config.yaml
activation: "tanh_gelu"
qk_norm: false
init_std_qkv: 0.0171
init_std_up: 0.0171
init_std_down: 0.00364
weight_decay: 0.043
grad_clip: 1.0
schedule: "wsd"
decay_fraction: 0.611
final_lr_fraction: 0.0
batch_tokens: 65536
train_tokens: 283800000
steps: 4331
Each number is 500 + 25 x the weight over its row's rms, rounded and kept within 0 to 999. Layers, rows and columns count from 0. Numbers have three digits each. The size before them is the row's rms in percent of the matrix's.

# layer 5 MLP down, 192x768, rms 0.154, rows 105-191, columns 384-447
099:432539479471505516512459461528496495539499493507522499512518473491475492478512485502488501491536452508493527484503499482500520487500429565510504501480537494510491491510512465480461485512550468
097:464502457462499489525467509505465516476550495517512530540532486518493497481527506486513484477506513480470456453501481506513497491560524473515529504428528530531502523481495473510483526545502461
098:491495478483462495474514507489497513484487484454497505495525485468478457505444520507496508538450490476477482504548487505525477488508505509500473532487561478531530527497476507538523534531516509
099:489493490500532518518497550514533533471471488500476500515499521495548473452493492506496526483518509519494523522504544476513516510532534477548515470545491515545523460505486472482456512487486527
105:500473491518493544460528532460540509426520505451506493509518512473484458529510509496540498498505434476510520565518478521509505497477447485483531462537498482516473523488477519464537505506467493
099:488517505454549507500475479518534514521439511508538500495501518501503459519502523485521496531385512483498484495498477538510500483487469537500486489493508518485497516494459462514478492540451479
103:459512474478564560513460462491483496487492489534514514489512469443506540477511481490531522533518506514504528459472504480483523501512481518511508495479532486478536526489539483483496474497503477
099:502506506500490539483550492477469543515483496507531503505503517532504469507512502468519508502476493497514476554527487516502522477480487551531520488480474501505456505493545536502472491500546488
103:502481477509499453514494510474529526505514500487509500514499509538505529508499499536480506485457482537524449542489481482526530509515519516514549476544513493521495490474520497501532475506485520
100:524447500485472513502531492474520521510494535462513477513501477498488499530476477475471494500536531471512488482486463564468466503511492475470471468512543506418490532454519499448552568537525521
103:519489502484497532521503518490522480503508495484545495512476505493526512487514485512494468503432488522482506503517469523465492460460525522476457502521469456475491472498493494482513497516545556
108:504477491518483519515479594540517522471493475495477473514507496472493503479458504456542472446474541477517442475541520503481483480476501532523518486501506541472479481481468462472474491528492533
098:512510517478507537519494492490463539475450497509538484521454471511539464509479487477482524521499487493506484543570466484525504542491499520552503451475507540472503513499479534493479533519497539
104:454500484513500463524510512503484533545533519511493475513491508473480514495496475533459496481499495538510447475523495497467507486518506522491497498526494494521489556514473547497540529518454467
105:487500516449477471506501486512490488472492522490513508524528498512513555527519532455508495502496521520515438475488538502526496504448478467504450572462442459506479488509512530514514516471478503
105:494467521455519517522483496504502527517499484456495469463489509483524493484475451524508517523458535519500444458506471510479540458566481456464536515500554501536481510482451478534534502512493535
105:471546484472508489527484493474489506488540466503483514501490475496510532500511510509493493512502494483478540495516451469504506502485501494518521536548507498490475547526507497503486469463508455
127:520475490493535529521477518518502484481433472486500479509494441500515527495468486504473453466487544495505457503487414461490511516506506503521494488485477476514524469505488486505459529504491507
104:488522501534493487506518459473507500512515478492457477476457512493476452499478535477503503507542500474504474475512518518489512506528517491516506496490481477498513477493483513515530488510506482
100:469515478510514495485500485517463539501495467500485530512497434517519507491485495544460475507500445494490480530522498478515507511473457477502471499547530461507501495525538440488500487517511505
099:489543510464536468491458510469479521516528462509471498535502564525503502493532479500520478506542480475521543449510528478510510492509469512468489516491477513440492512525542470534495487472498489
105:447459518525546531499523485500480522477505495475558493479560488500489507520500512497534485508529540480488576515486503477505502491503485483500540491532506508468522488504514515492525477509529489
101:449581468528493525513533500466443515528469491516528540524531497542525484514505517481500542467499493483472551496475484498450522531484512571518478495521534503513511515501498510522507479516532472
093:459517505456508524514549498538479546460474489529512507523504471512526514511484489518520489460476461505494563556493499533526494491505501518506443484534506496491475484470519498484460530495472510
101:502520486456484492512524474514489512584535495505467531480491505534484484465517521515519510532502505492536525432491516527555504471522495461508504514447451528502492520514520500513474506476526510
100:496491477529533489542497501527532530465499506514540479500494527463538511516529507473495519487519503496528547505535532513497498525504477509458488480467520488457515491483521490511461512450491497
096:548504529505513514536438532506511507558540487521436481494453524511508524494502489513456486477534469518468478488513503481529508492468520520518511549532550513498522513526510506487529451472473539
099:482465503475478491494492488498516461427498489489490505490488530498503532527501524497536473513488464511545459566489526509533495567523479484513526515563499504452474524456520510482498544491477533
099:495516522556478461478493509494482472481514504493488514495492472514494526506460494473465493511455534516481483517436480498458470528504477506461507499515489478485524480536480469476463509517495473
106:483516504488514514457505476484529533498522533460524489472520495518500421503513523527506485498514484493545515501469515531543526501497494529486547505481490507516528519538475488510487461466570511
097:477517476514512542482538511490493520470494476518513465489502526500510512520468494513495444530490546485476517445467477493490516513486491497459511544505507522532483519513485510535501532511503514
093:484482452474468494516488483494465544520549481474505466543496472492513451500537503498533519479450503527521520489511493530499517486501493514511500462489517533495471569503481516464514503541508516
099:439545511508451506487503476486483458533453515511493509546481466499518494478497501498510523486495505493445431470497498465495506471490508488472544521480494516489514532465487466483482417503462552
099:494442517475474476505506499482501479489515506511507453497526513482517472525522471488528525465548510493582496517545476464509498534503492504486494538459498503487466502530487470463531475492529562
096:507490509515520496494476445485457505485496524526485522495477496498535536497509482472507524447533455510490513551486503511494472495513476504494493479508510529471501517527536524493468506529449495
099:516506510516525504534504516505524480528464493474491495482478531521506476500506501502528501492469487452461487459521529523509506510482546500480455500485492474499488455550521472500541472472504494
101:517468479521476512520444441479462570510493497489486487485533514483486489498505498471540525471488493479447470459469458469510493485547522521440509507446538530530512504492470522505471537517480526
095:502462497458503469504528449487481497519512467520505505470468485528459442490496479470559476496518519515527541439471488520529520480517512519495470480510458475455514470534498501524512442493478536
112:512478534550448518512551532476507472475447450499454450519479470450461516559522520519501472524478513503480489521513512541484495419482518504524533474507513486514479483489464510512522489490507519
103:498494477512469481519483498495447496499490520504528513479536508506495511495487489525533451476485464500534510547490496560496502504542508488504486480532526482517514503508525482519467458505520525
105:467473475510514495512488503498514513490487515542478468532503540533480532489473503503480492513511509527537489550457501447474540518462497486486480498513521497465482501484517498552510523533482511
110:456502528506486504479533532521484562503521509478523464516515466509479495485538483491494501481496534495541509566546467502483488529467469517526532538521528485525496558458534478486532494486540512
102:507524470489518520506498507572493504520498514510481506502508482518516508523537488499533482503497468521512560478522432488461538517529501462557528562516482524514520487480496475502537441543516538
102:497471479506496483518521472503491532478470525526501488501522517467527537528523501484522501534504534519434470462514517485457515505480477503509488530472463502504516481453519479517479486482503459
093:496462493544518526509497525512505527527497523508547540558482536488457485492515478469512506523509484481517522530550521468487524451532507503463522529498546550489504551517515539536491505536517476
097:466560488498443506507486441510540524512565489502503510509525501485492520505538494503491528502486462457467576491518523480454494524489507485479540507513492515511463561479501505502496524493500494
098:528555508492542508542523567496500560486548482504499510520523531513516517456505454504509479435529470502496556493522492529486493554517459484492487486485519511446499509513470449494472529478555473
100:525469487495512500477508522505525481533464543479523491517476515504532488524479495452496513483512533510509541505507531511497505488513503453475490514497500502495500480503511510472482518497487498
100:532464512495524496530485519506537531478502482498510472519547532549499477519528531510508522520551470488514526498516467502533511473464501514514410523523509464468506478516473530530497542508509470
106:472499547480521488516527507474473511482512527494563522491502477527496508514556479484501498520544511510487544525438518455514526506494485512517469536473512497544478503526548511546511502520506493
103:524515535479532510494495540512503522488433472477484466509541521520559491487504499507490472483514503476542492472428525527502501535484551516520533491471489468518509486497501494479490448469510475
097:517563495529506503547513496513500505490553475464503514495518480502482527503496484493541506498478456497487487460463528471475526485483498509497496536511461501527466470524479456490489482473516442
108:545511490523502478492502531478479504431481497495486513522494490471462547515500499506482493491525504516464494529485491476476523504464487556514548495518507506517482530484519501505544512494501533
095:515471523499469535518520501509463510500493497503470516502529488523501474498510525512542437509486512527482500515525500494542556507532498553522518517486529500495521464480478507508547522511490521
101:496481502522519506517546495490518481488555483479552502493442496519533512483477495528491509481479572520453526487473475491514528479495478473531552466476478483526486507498508505516490484455546478
097:514518433458487466467502499497498469536515478452470500507489492461505518474480489508484453492494519490476483496500498529475491512498474467520467541496533509510508487524480497521529488539503528
099:489535469498536515534493507493513485514504511486483483471487542512470504513471514493518497502518478542483463493504494446465512474491484541499539465546478493506508485478524523500533497533547504
096:545455528549503523516509527506560517475557457546524491533508515513504536495492547470494487471521494486498512509501512508512483542507527478541512475508487466564476509551492481486468495474499515
101:502488555497480526531531497493468461508530525469512465531489500450484476526534493501544497470510517530552511474499511478488493506483544487496489492495539508520497449493521478496547513509486504
102:526539513493547479513505501553436499534557500531509511456502498511500494515520527536477494482477503535468459469487504517544537526512510484517493517447488490494475486515473459503518513467508538
102:502530487542529529531509486478529503518502497532490521444507466476546495484507490492502538497515484490510469455489523493515496486493573477449503516485536502534490467502516505511500535514461502
097:483530515532489486510545560479511479483537508483481462515510504529527499491512491487515523523502491490541494521510523481485514439480517505494480463548494466471477518505535500509498484505495520
099:525454510525464500483494477529477551529565489507566477526553579518510468532473515481554460516501492514489495522579491548485477440485474503500515508498457474493484537520468550499523507486546509
097:517453535494515493490474507540423469499517525469515482526485509463482530514475527527505458500570460521495534509510459486491497492493489525479541540471539514506479521532483466524501505468471449
097:530439513495492490502533501512486462491453465541493482485471501494486569489484492524495504523498528502505478468496499501486513496515475490518509479504493478460556506498523526484501494517474554
095:502430522511555556578480502505447493476472487486501525494476494503543476495485524548473479455469463470468489514521459485520496552489527519521480529493506494511504451527495460505485500476538467
098:494420497495518474501465516447472499482511503503533503507503455481530517468534512507500505506503502537491472532529527526504510504469524495505456486493439447510518509515526532504544514515534496
100:479461509511493486503522489488447520503467517498513520481477484527522451538506472498522538520525484519512483465530468503487554491496503525516483472444469525485510531497517463531549516531497502
099:512486500460494496453526523491510469469505521498477524500520507489488489463493510542503501473505535504528510467514481473494495483464502546494481519530495524541492486467530458464495513490464490
101:511479471512484489500471470487501494510459541501539505492554456504512525546519507533530509547513489467499540526506497494490512468460503529550453499480531491515482512491573459499558513443505505
097:464470467535527480500501542501467495507498502478444505502485550555485509447488447504493473524533494522482479484464499426513491555487503542472527498479504471503544520453493496502508532468510487
099:491484484516501499514488501505504482488485531494479518482542506461531531478520488496484464511492487487533505503476512453455526473471487491513479535454503488493490504437527495495504514469503521
102:536558513448453487514490518449524498506490488522490530497480497523497494481494483467513507463504502433463538550508495502542509543516514476502494457489480523503537475534548556485502516484510496
107:497524494496476505493504533488537474491521527487508525487491522514530489487486497474521474508481490486492525430472480525495521490508520515486451514504527512461456454471466579514477505503505459
105:431555549489498486470552484455485505492530539514519511544556485519503459453530505465510498487523497498526498472434541542535545551530514471505491490461503495519507450495507483514483476485494509
092:455515472532479516513511505516476499572530510499508491492491502508500489491525525516508519505545455515476523492468514552475517481520475467480498504465477475498493534526492480497515463528471492
101:527536474514511496495492508471512516492487536501548487522534470529474480447497503537503520523537494517467535463466485501492491546507464529513451520456501535510508532510506537469507523503492453
097:487495489451520489514554507500553538483520460522516530519468455498518504471535508481519513547503460482469485492515505498502532497484530430513494512507477507520531466522525499478460490495514479
102:454509501473514496523487501511499500497514475504483510532502507539526515525509524456488474480482514470531521501478483528569472496465463510539489460503500483489481524539517476490546487471484530
097:485503498510460503497515495496529514487532513542504519454509498486502529495529494468493498489476508515484550495509508520514513525486496494493486522516483538512451549529521496501482514490514547
096:561530493509543503502498496497519512510514533468486485517499495513517548511488527559484525499534512464522436464467495470504521530520490458511488519486481515518520483508495525469454505472511526
103:515469509475458507483532528465496527536484500488486488473511486495491478516540502464495477501457499492492494465526502532484509497504499468485484498497507545507531523509547476498517509512504516
102:508516471485492498495507480501493543560499465520507529473478502491492482550485544525537546486459474482481489469507543520483484497512467488503500486480468493512529517481494481483452495496544491
098:516458463509536534511484515525536523465505489508482496480458478523479514466483457509523470499511485504518459532496522500465502507504506533458499512508511503484463477492483476517484484532528482
102:516494508505491470472526466503508534560509537508516495522498521525493471499496518475495503484506483498477507514490492469501475510496467477514530467456501487471512479485516522504530487503517485
099:509484517506468494513504508519497499500505501528514492506474511490499517527511523482511523505525481530519512498513515439489505546476537483511487547536546496460491555453474497493479525521467493
094:487498501468516484534468527543495521488445495507525465485467485511498473494524482444472483545577520515505458544519499503443537557504471515513509513518478505534523489479493500508478464508474497